Part of a small language model's weights: width 160, no biases in attention or MLP.
Each number is 200 + 40 x the weight over its row's rms, rounded and kept within 0 to 999. Layers, rows and columns count from 0. The size before them is the row's rms in percent of the matrix's.

# gate: layer 4 MLP gate, 448x160, rms 0.0762, rows 78-132, columns 40-79
# up: layer 4 MLP up, 448x160, rms 0.0741, rows 78-131, columns 40-79
# down: layer 4 MLP down (transposed), 448x160, rms 0.0723, rows 78-131, columns 40-79
gate78,099,161,242,194,159,281,217,182,154,185,260,166,280,214,134,209,190,173,148,215,197,201,200,241,297,170,114,194,217,221,149,289,183,208,157,160,187,241,233,130,242
up78,101,228,161,178,187,112,244,212,206,227,139,209,139,234,207,203,203,196,259,237,132,198,207,164,129,216,253,203,237,138,224,129,237,184,218,258,231,173,153,285,186
down78,097,175,232,153,107,216,249,198,179,118,192,211,278,174,124,202,170,147,199,185,186,253,202,218,214,198,166,165,300,238,113,268,231,134,163,173,191,233,170,180,187
gate79,099,210,237,176,199,240,178,249,169,199,166,260,155,239,186,205,193,164,235,156,232,189,197,163,181,222,222,169,187,146,257,187,195,181,196,199,218,186,103,243,180
up79,098,151,178,211,130,200,191,195,259,175,149,202,283,218,198,240,267,252,187,203,100,207,259,213,216,141,173,144,202,256,192,251,189,257,141,126,182,216,227,174,170
down79,093,208,220,153,290,227,161,192,208,183,189,226,193,177,113,170,179,197,152,191,261,205,189,226,184,274,169,187,187,242,187,271,210,220,184,241,189,147,144,146,235
gate80,088,204,179,197,242,189,209,206,195,215,195,177,153,180,158,168,175,179,182,274,219,224,332,186,216,190,131,139,173,180,185,211,176,241,217,227,238,190,124,235,172
up80,086,146,150,172,203,132,217,211,141,227,214,164,211,202,205,199,210,140,203,186,77,168,165,224,211,201,215,247,223,96,237,161,257,237,175,179,126,219,214,207,191
down80,094,211,188,205,240,176,174,188,133,237,187,186,190,145,110,184,196,121,196,236,149,149,310,166,171,182,167,158,178,171,184,203,152,304,212,223,145,211,147,218,176
gate81,103,172,278,226,189,296,132,177,197,159,251,225,170,232,172,228,164,214,154,184,213,169,206,278,239,179,157,242,245,207,153,191,219,235,181,238,157,188,238,189,229
up81,099,238,208,230,197,185,155,217,195,212,220,203,151,147,197,280,154,211,276,204,144,146,192,196,196,230,176,218,133,216,122,151,191,181,248,197,209,190,206,238,199
down81,102,234,184,155,216,220,176,150,222,154,219,217,190,163,236,138,211,184,121,240,194,216,233,209,230,247,190,244,213,109,219,217,79,197,120,160,188,194,129,203,236
gate82,101,186,135,193,201,204,310,179,185,194,72,271,190,183,173,223,160,154,232,193,99,251,188,226,233,218,199,220,142,203,199,235,143,218,184,199,241,188,187,145,230
up82,094,240,213,152,243,244,120,244,194,285,243,119,133,149,219,196,266,172,259,211,233,152,156,286,216,206,197,256,259,255,195,147,196,164,224,162,167,248,199,243,163
down82,089,248,184,197,169,249,112,227,172,222,204,195,177,172,69,188,193,195,186,213,197,115,217,261,180,115,271,160,120,188,218,182,235,232,191,195,187,246,217,240,152
gate83,109,209,254,214,227,184,259,171,232,216,190,179,88,208,145,223,93,193,172,182,189,222,221,243,224,208,202,226,204,210,191,176,243,235,125,238,259,217,241,235,263
up83,101,130,204,132,308,258,173,182,248,126,211,239,186,148,196,197,197,177,203,145,209,174,183,182,173,192,168,224,185,221,226,180,268,202,195,199,146,174,215,220,140
down83,103,199,199,184,176,228,170,227,196,147,155,244,253,168,217,183,183,254,201,199,178,164,217,139,220,254,200,190,168,178,134,202,64,191,161,179,162,201,175,198,139
gate84,095,292,200,188,228,196,169,221,162,261,160,154,244,157,130,215,215,199,221,208,234,181,208,206,194,262,183,173,267,236,217,110,184,204,215,121,118,212,191,298,221
up84,101,180,183,176,215,225,229,202,208,260,246,216,180,190,232,221,178,217,174,229,224,250,231,198,167,164,242,205,176,212,188,204,205,127,231,211,224,234,245,133,157
down84,097,251,255,236,267,153,244,175,165,200,223,204,270,208,44,214,228,183,143,232,248,277,189,223,243,226,162,186,217,194,138,204,175,212,227,156,186,222,240,104,214
gate85,103,153,164,276,271,190,234,166,202,114,197,248,213,287,176,225,192,219,131,172,202,222,208,203,203,204,192,221,144,203,181,250,196,224,98,201,210,246,211,159,253
up85,107,193,179,227,215,207,195,292,159,199,100,261,239,225,188,235,179,252,234,237,199,241,215,221,219,198,204,180,226,158,238,234,200,211,177,139,276,227,160,233,209
down85,106,154,209,235,151,161,156,177,184,167,141,260,192,174,199,164,155,200,186,206,232,234,171,241,221,203,216,243,252,259,122,211,215,245,135,316,204,203,284,146,226
gate86,103,224,223,210,190,159,254,166,167,166,172,193,170,205,145,152,253,225,196,157,260,184,163,199,151,221,256,200,270,191,234,176,123,232,220,270,144,177,153,201,228
up86,101,163,143,194,285,165,213,202,270,114,135,159,291,156,211,204,240,205,197,195,221,208,215,223,254,179,237,177,224,199,171,149,166,179,197,187,149,231,188,268,174
down86,103,233,193,241,214,186,221,220,213,215,199,261,187,230,196,193,169,202,182,179,123,193,150,185,213,175,185,186,190,190,267,234,262,165,268,260,253,154,227,145,154
gate87,104,239,163,169,237,147,147,245,217,285,210,148,189,204,200,221,188,164,192,293,215,239,243,208,246,176,177,225,231,209,244,261,170,233,199,213,244,206,188,257,222
up87,105,227,130,92,210,196,252,242,189,258,145,160,207,194,209,209,171,220,135,258,186,212,236,152,158,198,163,185,234,170,310,236,244,141,172,189,181,145,148,214,231
down87,105,122,217,270,197,180,229,223,204,161,198,272,175,263,213,233,230,192,303,249,154,205,193,236,188,204,185,166,204,285,173,205,248,243,218,223,218,171,276,146,169
gate88,099,195,170,211,123,215,209,192,191,197,207,199,258,169,180,224,177,183,173,267,207,247,136,226,173,173,218,204,190,239,139,146,185,216,259,200,206,111,183,202,191
up88,097,257,220,167,207,165,273,213,103,206,234,192,201,180,203,123,209,273,213,174,141,195,152,229,245,298,249,260,242,208,243,196,284,201,158,207,188,108,197,182,249
down88,101,246,156,172,212,182,154,178,246,156,261,237,159,173,240,195,181,160,209,250,237,184,241,199,223,220,148,206,204,190,193,171,206,158,165,254,160,221,168,173,109
gate89,116,203,210,195,186,166,266,280,228,131,193,242,192,218,186,235,260,208,149,225,167,259,169,137,289,249,190,221,193,184,172,273,163,236,181,230,178,183,180,221,197
up89,105,177,133,184,197,176,197,222,210,223,213,238,192,174,215,221,183,207,199,228,205,212,189,234,167,176,197,254,168,229,219,180,173,266,195,159,230,110,237,165,244
down89,105,207,202,234,159,201,230,223,215,237,227,224,199,277,427,199,227,202,182,252,198,233,225,227,148,255,138,159,233,206,131,185,176,194,201,202,204,160,193,274,222
gate90,102,218,240,186,163,205,178,260,164,198,188,242,226,249,198,192,228,211,175,190,90,154,127,121,220,227,275,196,188,175,153,185,211,232,152,175,156,166,190,206,170
up90,107,164,156,182,253,230,200,182,200,192,190,212,223,256,210,213,252,219,202,235,198,244,220,231,200,181,219,232,221,235,270,155,278,181,243,204,121,134,198,190,208
down90,108,166,165,178,118,215,223,174,208,182,178,165,134,201,213,164,240,206,229,184,265,182,140,251,204,252,132,210,202,238,198,214,170,188,215,169,254,286,148,245,182
gate91,101,176,97,212,193,169,239,210,207,161,151,183,229,223,192,181,208,194,164,152,210,131,224,172,175,215,181,268,157,181,228,177,193,174,189,196,234,187,225,213,173
up91,099,201,257,150,217,188,228,185,221,235,237,199,185,203,182,252,245,248,225,180,172,223,192,218,260,160,235,167,270,205,103,199,224,292,214,187,138,214,231,168,239
down91,091,139,148,174,170,165,219,176,163,181,158,179,228,178,166,169,183,181,169,115,186,119,234,202,192,234,182,273,202,228,268,146,195,209,211,179,204,146,245,219,183
gate92,096,134,242,230,192,228,220,195,181,221,189,178,239,118,137,212,208,138,200,181,194,227,204,269,207,148,190,187,214,229,174,230,174,187,188,216,180,161,180,159,251
up92,098,206,219,200,152,184,183,230,260,148,169,185,199,239,225,176,190,226,147,292,133,229,277,127,167,221,146,168,223,126,192,157,213,212,189,189,228,185,223,278,94
down92,093,110,232,230,140,181,231,236,214,194,194,188,249,76,89,221,246,140,194,227,154,268,305,207,180,176,169,175,232,249,200,248,212,196,198,205,160,164,203,175,218
gate93,101,198,207,203,203,129,223,188,277,169,216,245,186,149,189,196,163,187,219,199,154,188,108,228,231,169,129,211,220,268,270,207,224,243,251,159,249,235,200,262,105
up93,100,200,155,229,181,198,206,213,166,157,153,193,261,208,254,199,221,263,154,113,256,185,307,178,240,184,204,242,214,211,196,222,175,138,119,303,194,180,200,212,189
down93,103,195,252,228,262,274,223,146,192,269,214,189,215,292,72,217,224,153,158,203,236,259,254,227,240,202,174,180,220,260,167,185,218,183,254,205,182,157,211,213,287
gate94,099,220,140,218,246,234,186,127,220,212,171,152,172,210,151,192,177,246,255,168,196,216,164,259,197,206,132,236,159,195,150,159,199,218,200,188,258,201,197,236,185
up94,100,247,206,256,205,208,148,241,172,293,237,250,241,127,174,215,132,189,243,227,219,195,206,208,215,183,104,175,182,161,189,249,183,255,182,217,250,198,257,236,194
down94,104,223,195,214,231,166,199,200,303,107,223,118,223,212,273,197,226,175,221,138,200,216,239,137,260,309,157,241,208,155,206,274,170,200,164,153,177,227,162,194,218
gate95,114,136,161,216,171,157,232,163,245,157,191,259,203,235,173,174,208,123,99,186,229,236,151,145,179,218,190,222,168,154,131,213,220,185,158,199,179,260,204,99,203
up95,111,243,272,191,242,204,135,189,290,198,210,176,153,252,202,189,187,263,192,224,197,174,226,185,205,61,215,217,233,180,268,179,227,214,176,198,132,174,224,215,233
down95,111,175,153,229,223,184,268,196,166,247,224,144,199,223,176,206,185,225,168,239,188,153,181,227,167,246,216,178,169,128,228,139,174,214,195,230,193,219,180,206,185
gate96,108,198,244,216,203,265,240,240,152,141,225,244,116,150,182,151,159,225,218,221,174,204,183,214,209,174,197,256,237,176,184,173,160,157,194,297,120,170,262,267,152
up96,110,183,161,198,208,222,264,176,183,269,235,273,219,213,224,148,206,209,209,238,193,221,197,303,159,239,173,174,238,277,185,223,226,245,145,157,240,130,224,233,265
down96,110,199,144,210,172,233,181,158,258,249,185,229,196,182,193,260,208,216,176,194,182,173,227,151,131,184,155,186,171,289,167,204,232,157,215,164,207,279,223,174,201
gate97,095,171,182,164,154,195,223,190,162,227,212,231,215,149,142,140,220,215,161,231,166,210,209,248,207,199,183,186,176,211,227,198,233,310,249,182,177,176,202,204,191
up97,104,235,261,204,164,236,268,261,195,113,208,148,235,196,198,159,233,208,219,213,255,241,147,255,100,254,235,190,185,211,238,142,227,215,189,228,243,175,169,208,218
down97,104,213,187,162,215,196,153,217,266,114,219,188,190,243,303,157,216,205,222,233,227,234,151,205,137,207,213,175,243,178,212,171,192,128,197,226,264,182,139,264,184
gate98,114,219,195,188,247,202,238,225,194,192,268,247,223,106,195,116,176,220,168,170,256,191,255,163,196,216,222,145,208,212,179,238,191,165,167,179,156,207,195,249,187
up98,106,186,179,133,241,56,248,191,217,138,203,185,205,198,201,186,213,173,154,188,210,216,195,220,206,114,218,181,188,190,192,197,213,215,237,207,189,277,197,220,192
down98,110,270,194,158,252,188,191,247,226,192,180,160,158,189,181,146,142,171,221,225,196,153,221,137,210,163,210,241,196,227,203,259,205,189,141,277,196,229,199,136,202
gate99,106,160,179,272,183,277,201,180,234,216,171,262,253,196,152,145,144,210,236,221,154,201,182,200,197,207,214,241,223,162,160,199,227,187,203,148,142,136,145,256,236
up99,102,261,199,119,241,202,179,203,165,196,141,169,174,187,185,157,182,195,234,133,258,197,226,220,226,241,252,157,221,189,193,136,212,180,153,194,213,231,181,181,260
down99,104,280,225,254,157,182,164,202,197,197,197,246,182,183,289,165,194,198,181,269,200,142,190,185,197,210,240,184,165,177,212,191,232,236,194,317,136,174,177,255,175
gate100,098,240,197,204,179,146,266,130,178,221,188,150,148,183,147,214,206,197,143,231,207,237,221,238,153,250,195,258,193,244,214,183,242,267,187,316,155,231,236,170,196
up100,102,232,213,153,230,234,209,236,198,288,161,248,204,145,178,136,144,251,234,237,161,166,157,218,187,190,211,171,180,145,206,175,198,278,234,246,214,202,170,264,148
down100,102,222,189,199,220,117,235,223,237,248,125,160,167,237,181,232,200,229,236,213,163,226,228,241,209,179,217,158,171,265,181,145,212,294,165,223,153,268,241,203,233
gate101,098,148,220,182,239,242,265,190,241,239,270,258,126,320,193,205,240,248,178,180,185,162,233,235,242,257,159,177,216,128,160,258,167,218,208,209,199,187,243,133,198
up101,102,223,183,187,214,136,151,145,218,157,275,178,175,151,176,282,215,215,195,200,176,259,256,185,223,205,194,96,172,203,224,205,177,269,231,197,176,233,164,157,270
down101,103,160,172,192,228,187,217,121,221,254,228,252,217,219,111,168,200,210,166,164,230,165,189,245,167,205,233,192,221,193,220,187,193,216,124,266,138,238,240,183,217
gate102,107,157,229,154,225,247,187,179,244,158,193,172,167,205,214,210,196,194,289,180,180,222,212,159,240,156,234,240,152,150,188,301,158,245,185,284,172,202,148,242,195
up102,103,172,143,201,197,234,144,169,235,165,223,103,181,196,216,226,159,307,229,142,225,180,229,246,193,160,156,202,155,175,144,261,146,203,214,235,251,261,224,246,181
down102,102,162,138,208,200,154,208,186,124,155,176,155,201,186,235,173,233,236,206,168,152,227,207,184,227,223,161,187,228,267,207,119,233,209,224,191,240,271,226,142,226
gate103,099,126,216,175,193,241,239,241,151,190,177,308,175,182,195,167,217,214,206,141,209,205,240,256,169,165,158,195,132,181,180,257,227,198,91,144,271,221,206,202,161
up103,105,199,179,226,190,193,247,247,168,138,158,223,264,227,250,139,235,176,196,188,162,184,205,213,211,191,234,186,167,225,153,193,235,251,159,169,211,149,158,163,180
down103,103,177,215,231,194,184,139,222,204,182,236,191,201,209,273,172,251,178,176,228,187,187,170,207,241,195,238,165,173,219,158,173,195,207,260,216,157,193,191,191,248
gate104,085,208,203,168,209,207,268,224,188,98,217,218,171,215,270,228,276,169,189,236,255,222,170,173,216,187,161,269,192,222,162,209,158,246,206,229,162,122,202,131,264
up104,094,197,203,176,264,176,245,155,147,143,180,205,160,155,186,203,200,223,201,200,192,223,195,184,234,271,154,218,234,207,202,212,192,303,169,202,207,201,149,196,163
down104,089,192,196,184,172,207,242,268,201,114,200,192,162,209,462,221,215,167,208,256,245,173,182,152,233,172,168,272,210,191,183,263,184,232,196,199,149,139,212,191,226
gate105,103,132,288,207,176,239,155,143,172,246,205,133,160,165,137,194,182,216,208,222,170,184,200,182,268,187,215,181,208,178,146,177,206,244,244,146,167,206,188,270,197
up105,104,231,155,170,155,183,221,213,173,184,260,179,221,175,215,255,221,271,168,165,165,180,229,190,258,281,261,292,283,205,142,212,155,147,199,255,205,144,176,239,173
down105,106,244,191,149,175,148,148,214,166,159,207,176,169,210,155,220,202,157,176,95,195,198,237,183,181,173,242,239,164,165,178,185,211,162,121,286,231,237,215,231,173
gate106,101,229,134,206,135,171,233,184,190,170,127,227,221,216,144,207,142,215,195,236,201,250,272,268,154,295,186,160,209,195,149,179,163,225,150,258,203,177,181,168,216
up106,099,122,195,267,223,206,200,193,244,153,175,158,161,275,181,280,187,198,198,188,207,200,227,211,226,150,156,222,213,195,194,167,197,222,201,157,241,287,123,208,227
down106,099,222,194,212,179,144,211,250,233,135,212,187,136,181,231,221,172,208,140,167,158,189,243,220,214,247,169,216,278,176,127,191,254,201,190,171,225,246,208,220,198
gate107,091,208,179,257,184,251,279,170,141,169,257,220,245,142,212,232,199,163,139,185,145,201,230,153,170,199,164,248,179,255,185,155,237,177,231,157,275,187,218,122,226
up107,088,229,232,208,248,227,163,205,194,273,179,221,147,140,217,187,189,166,264,161,169,143,270,169,213,203,155,246,142,136,202,220,204,117,212,215,184,157,248,246,167
down107,091,267,183,191,141,227,246,208,177,114,238,191,230,223,140,172,222,145,208,108,216,162,137,217,196,215,210,188,214,193,141,271,185,224,188,211,156,271,199,142,208
gate108,098,236,301,194,220,235,169,209,223,157,270,268,191,199,190,211,155,235,103,187,264,275,230,198,197,196,150,262,119,125,198,262,246,177,232,244,254,222,208,174,215
up108,094,142,176,200,208,210,217,214,140,217,188,163,218,176,208,162,122,228,208,186,181,186,182,160,178,233,233,149,227,220,242,83,200,183,257,190,181,178,171,181,187
down108,093,205,217,181,220,183,221,200,202,194,204,232,256,144,117,199,220,148,181,125,260,212,112,109,241,132,188,221,187,180,231,252,153,190,227,197,261,193,201,180,155
gate109,094,236,161,247,227,260,243,197,179,231,158,270,239,252,157,235,155,158,213,181,204,161,162,259,203,226,180,189,227,156,152,190,201,208,198,152,206,183,194,224,257
up109,098,209,166,241,243,264,204,176,174,211,173,171,221,219,184,254,176,175,307,120,198,206,171,196,196,227,159,168,231,190,199,188,243,86,196,162,253,234,194,184,198
down109,098,181,275,246,286,239,216,154,194,236,201,136,159,182,273,195,185,203,223,142,183,255,184,161,135,195,175,182,201,182,244,220,87,135,143,195,206,185,205,178,250
gate110,101,176,150,176,235,244,190,185,242,132,166,263,174,182,159,197,142,199,207,235,175,182,220,219,189,148,128,225,227,231,137,220,189,147,194,174,130,193,163,206,226
up110,103,160,247,193,180,148,226,262,191,255,211,234,275,239,211,257,172,181,217,143,165,164,197,118,157,170,271,139,198,152,289,97,256,218,265,221,216,166,221,251,160
down110,096,196,139,193,283,302,189,174,167,183,193,211,178,195,167,134,203,186,88,256,199,141,254,203,201,234,168,224,253,191,125,223,168,139,227,224,142,148,199,183,265
gate111,087,180,249,242,161,182,142,229,200,154,186,117,196,157,149,279,228,193,188,228,135,234,146,175,237,185,182,226,206,169,137,239,236,227,208,169,139,233,230,213,251
up111,080,201,223,213,251,241,200,228,163,247,237,296,231,192,220,159,170,231,194,235,230,213,221,213,248,267,178,167,236,205,250,171,139,240,213,216,220,206,155,284,138
down111,090,248,248,239,186,239,142,196,131,166,255,238,189,190,126,202,200,269,190,264,181,214,183,159,265,203,149,196,198,158,150,202,204,258,166,169,128,222,198,261,214
gate112,110,237,204,184,240,142,225,137,213,98,147,233,156,253,151,236,230,237,226,191,180,209,195,138,146,185,162,167,192,181,210,171,178,162,191,208,207,217,229,200,270
up112,106,194,276,215,131,160,223,262,227,186,210,155,204,193,215,232,256,136,182,258,179,246,244,207,198,198,252,119,204,216,219,180,285,249,208,138,212,238,184,155,279
down112,107,219,264,198,285,223,211,251,215,172,217,284,224,182,199,293,166,208,194,121,184,118,166,169,246,247,156,279,204,159,192,299,119,146,234,171,197,246,187,234,190
gate113,090,225,231,218,211,174,170,213,226,168,240,182,178,136,109,191,189,244,117,252,189,262,150,232,159,251,199,208,224,189,82,227,194,210,192,181,287,201,229,184,219
up113,091,159,213,223,191,236,176,199,271,153,247,235,170,198,205,191,213,188,173,229,241,295,158,228,233,174,139,217,173,196,187,256,241,206,182,201,278,181,219,134,196
down113,095,149,159,254,214,233,230,207,183,227,228,202,227,214,262,225,205,177,236,219,212,206,194,215,295,185,205,188,184,217,312,215,243,181,166,201,233,219,233,173,173
gate114,104,182,252,228,253,126,267,146,221,183,200,185,115,289,168,227,165,206,237,176,211,208,205,214,189,234,223,220,217,175,133,164,208,229,211,215,190,300,267,240,255
up114,103,189,217,221,192,214,243,232,145,220,210,240,226,232,228,227,235,186,184,200,187,217,201,169,220,275,257,148,145,197,158,234,233,122,235,220,166,166,178,131,199
down114,106,168,208,210,247,170,229,135,203,140,188,151,207,223,197,222,236,195,223,197,189,221,190,178,228,212,188,200,204,202,228,176,264,253,219,180,155,180,239,212,189
gate115,103,196,208,88,244,209,156,234,188,199,220,272,178,217,212,159,150,206,247,274,186,179,237,217,194,246,184,131,232,248,260,198,237,208,193,194,199,153,205,264,248
up115,110,189,183,249,207,227,195,217,193,171,207,262,239,248,203,189,207,271,245,213,233,149,239,290,196,257,144,183,222,215,178,261,224,187,155,222,187,205,294,187,229
down115,109,181,223,127,165,194,203,209,262,169,155,132,252,229,247,225,212,184,104,149,143,91,139,224,211,181,175,173,213,175,180,274,193,275,207,250,271,220,199,204,203
gate116,094,302,187,224,203,246,200,258,154,230,235,230,207,226,154,195,230,96,155,225,218,197,174,279,194,240,175,287,203,161,139,218,163,195,255,178,245,177,234,211,202
up116,094,186,207,245,176,160,190,207,246,304,102,238,209,194,195,195,143,245,239,243,162,173,230,156,250,181,155,231,217,216,178,182,192,286,191,169,207,244,220,196,256
down116,094,220,181,205,251,216,199,261,224,202,175,204,270,179,35,201,173,139,189,251,135,135,221,195,204,150,201,275,174,154,186,199,189,262,200,138,209,205,181,246,195
gate117,106,228,242,165,242,191,248,171,116,297,170,239,162,213,129,157,203,189,219,195,186,173,169,210,236,239,191,229,302,222,183,234,281,140,208,217,187,269,278,295,164
up117,100,171,313,242,214,191,181,237,285,167,151,159,148,183,192,129,233,208,204,193,191,143,228,156,206,176,162,215,100,202,187,219,260,220,120,220,179,120,221,202,174
down117,105,222,176,110,169,192,147,190,170,150,261,214,235,227,301,235,163,257,157,211,158,278,174,188,258,243,130,184,221,129,256,183,195,155,182,194,172,276,192,173,163
gate118,103,222,179,128,241,148,281,154,165,147,230,221,181,172,178,219,223,203,216,210,179,175,199,277,171,264,260,244,253,301,209,141,163,217,211,226,233,181,185,224,187
up118,103,189,236,217,182,254,151,186,105,190,192,243,194,128,219,192,219,210,168,149,248,258,225,180,202,222,191,186,233,212,219,305,133,112,128,210,232,178,197,213,193
down118,099,174,143,199,222,171,255,201,242,235,168,215,238,226,123,258,195,186,195,151,208,188,227,187,217,222,237,156,167,228,170,197,246,126,276,193,122,169,196,158,217
gate119,105,187,180,169,218,245,202,182,219,214,229,224,239,223,173,151,282,231,248,206,187,317,197,215,204,196,219,166,163,152,200,207,107,150,184,193,204,137,208,190,199
up119,100,196,218,205,149,145,158,152,190,257,234,195,149,162,223,248,211,111,202,223,259,227,238,209,207,228,199,219,227,244,192,193,209,198,241,188,196,205,193,211,166
down119,100,202,233,210,179,186,192,184,237,179,238,124,229,212,143,237,164,116,189,137,170,158,227,169,199,235,171,157,220,244,213,235,197,215,231,188,204,192,262,140,245
gate120,102,191,251,126,186,210,192,272,246,153,181,266,208,238,171,184,238,197,127,153,174,201,171,107,233,138,205,166,190,175,162,192,215,279,140,218,207,183,150,185,179
up120,103,259,103,183,218,129,216,160,179,181,206,109,170,168,178,241,189,260,265,269,177,167,262,246,194,264,241,254,243,186,209,184,222,216,182,188,150,223,254,226,245
down120,099,218,140,152,248,212,233,209,191,185,268,190,175,222,96,224,257,185,211,200,109,246,182,197,246,215,236,199,141,205,167,196,189,249,152,236,215,167,240,214,175
gate121,093,180,200,203,178,228,194,191,137,254,220,236,153,132,178,255,202,225,209,254,175,202,224,236,177,145,184,174,187,208,212,115,229,294,228,315,209,105,234,288,168
up121,090,214,180,216,131,183,173,160,299,108,214,201,243,245,171,196,201,143,157,198,165,202,228,178,311,196,148,268,205,195,120,267,168,158,209,122,167,279,153,102,246
down121,092,180,184,195,101,223,208,160,181,199,217,203,213,162,88,238,222,150,276,168,164,165,272,260,203,146,197,191,200,216,172,238,232,289,205,304,212,140,184,224,189
gate122,099,184,211,173,202,197,198,228,153,138,186,220,279,252,166,204,165,168,168,209,229,163,175,233,194,155,186,236,212,209,209,210,145,225,178,277,208,189,192,201,166
up122,103,226,230,208,111,176,173,236,165,166,179,225,174,203,229,121,215,125,133,160,140,269,164,135,307,179,223,129,211,204,242,196,189,143,198,211,205,225,268,138,261
down122,102,122,233,173,165,142,176,181,290,268,222,230,248,207,130,230,148,234,161,215,234,208,195,208,146,157,197,244,188,152,175,186,202,204,270,191,234,203,207,215,214
gate123,106,219,204,124,193,173,192,205,136,231,245,216,191,170,164,185,176,223,244,268,165,212,265,221,166,232,228,146,204,202,228,197,223,227,226,297,173,191,229,224,174
up123,101,211,213,215,247,215,199,203,148,167,237,182,190,255,216,270,229,187,188,290,196,175,167,190,189,272,248,159,192,214,167,266,177,224,230,228,205,170,164,152,296
down123,106,242,209,224,187,210,215,165,175,193,202,215,174,194,65,179,239,176,190,225,203,178,184,207,175,224,216,146,195,193,170,164,180,251,198,249,199,180,142,186,278
gate124,108,174,224,199,203,269,211,218,233,189,182,124,242,148,146,208,193,139,281,198,202,166,173,219,237,214,200,273,165,151,196,207,200,170,252,239,197,156,178,235,196
up124,112,177,242,194,211,259,137,220,269,227,229,132,189,154,198,227,145,140,252,162,245,110,210,159,248,186,202,279,137,222,197,297,257,147,291,188,150,191,224,190,216
down124,099,212,171,164,177,166,190,173,280,224,218,220,214,191,350,177,173,216,205,178,213,210,246,218,193,189,166,237,147,133,185,250,247,176,242,223,173,230,244,205,161
gate125,095,164,254,218,183,179,212,188,166,156,228,111,308,227,143,207,160,143,119,197,162,190,176,221,272,221,166,201,261,188,187,270,223,157,193,155,175,222,177,154,264
up125,101,246,245,192,236,178,170,183,225,96,214,132,296,203,193,189,154,228,136,135,250,175,152,179,277,225,222,187,229,228,200,263,216,162,179,124,212,212,169,168,267
down125,091,231,170,240,242,206,173,234,256,211,195,243,121,152,356,161,172,270,194,169,248,217,182,166,188,134,212,185,125,189,168,165,220,258,203,241,268,169,240,224,207
gate126,110,207,197,208,161,275,200,191,216,183,279,174,166,189,162,179,181,158,134,246,234,194,233,150,219,180,189,255,213,188,218,221,227,182,232,236,220,179,127,230,211
up126,108,226,157,187,231,122,238,160,200,176,183,177,209,174,213,262,260,222,161,216,255,136,214,243,175,304,181,146,211,240,249,198,191,187,231,255,186,219,140,151,178
down126,106,210,221,169,161,302,223,194,226,212,179,244,192,136,186,206,158,166,231,157,232,164,239,213,245,209,200,200,182,204,176,221,225,259,216,181,231,133,173,141,233
gate127,082,258,163,222,168,189,243,163,227,293,165,194,184,216,192,228,205,184,199,255,203,166,156,272,198,228,231,184,227,215,213,222,151,252,223,169,164,160,215,163,265
up127,088,192,217,189,272,266,167,218,161,248,220,269,162,186,260,144,203,219,244,185,183,191,152,188,206,176,215,240,158,219,205,193,165,87,217,207,243,242,163,176,222
down127,088,175,148,154,208,214,211,209,208,113,202,149,264,193,229,264,176,206,166,128,215,236,259,195,203,222,117,193,159,170,213,256,159,275,133,230,172,203,194,164,158
gate128,097,248,173,166,220,145,264,167,157,166,219,307,162,188,165,253,180,207,221,244,169,240,229,168,193,261,203,241,189,219,181,167,233,215,142,252,148,212,156,189,248
up128,095,173,226,228,169,274,216,229,189,316,199,144,208,182,232,269,170,190,144,182,171,174,207,172,207,223,172,159,208,155,248,240,220,164,175,200,217,255,155,221,214
down128,096,169,230,182,210,194,180,215,242,198,214,179,184,189,54,243,218,213,146,157,317,173,154,240,261,272,246,228,176,143,197,154,148,179,189,221,172,243,165,223,182
gate129,098,181,253,182,199,190,180,129,210,146,249,199,139,144,143,202,212,298,248,179,199,219,194,202,201,216,187,276,220,162,170,149,232,247,159,187,165,241,247,235,166
up129,103,292,131,166,201,141,304,162,158,152,204,189,222,223,228,160,268,228,208,247,234,176,131,267,218,232,291,280,279,250,247,100,160,282,201,226,219,212,220,239,217
down129,114,272,196,220,222,198,284,169,200,188,171,188,250,194,190,181,256,200,143,247,195,206,105,282,202,233,258,275,208,223,188,173,140,206,196,217,270,175,212,194,209
gate130,097,175,168,189,200,132,160,167,137,137,230,298,275,168,166,179,209,253,206,158,182,196,174,204,144,220,209,147,183,265,169,215,214,247,213,209,251,187,199,166,140
up130,092,159,230,234,173,202,205,233,143,182,135,192,259,184,213,259,236,252,146,253,183,201,224,163,179,201,178,138,152,203,159,113,224,270,162,172,270,169,197,161,199
down130,092,151,163,243,202,148,176,190,198,197,194,186,203,187,215,185,224,214,149,208,259,255,257,255,246,222,235,197,171,190,216,159,158,226,129,185,188,174,108,265,250
gate131,063,162,154,137,156,203,175,218,161,169,160,295,131,252,253,143,244,227,154,211,238,190,198,218,179,164,220,169,146,211,182,198,186,142,251,234,259,174,211,216,204
up131,069,118,178,231,237,192,125,228,132,216,198,213,136,129,237,211,204,222,213,219,151,223,183,226,211,321,259,195,194,173,184,198,232,155,165,177,199,201,174,251,189
down131,067,163,193,139,179,205,236,229,204,186,156,240,131,316,160,160,238,195,241,180,211,214,199,251,239,196,216,137,167,210,176,159,181,169,261,225,245,201,245,177,176
gate132,093,154,233,177,161,155,215,234,137,144,247,152,235,231,222,286,221,240,196,182,256,257,243,143,185,140,156,181,189,180,195,245,251,203,181,202,247,140,135,180,185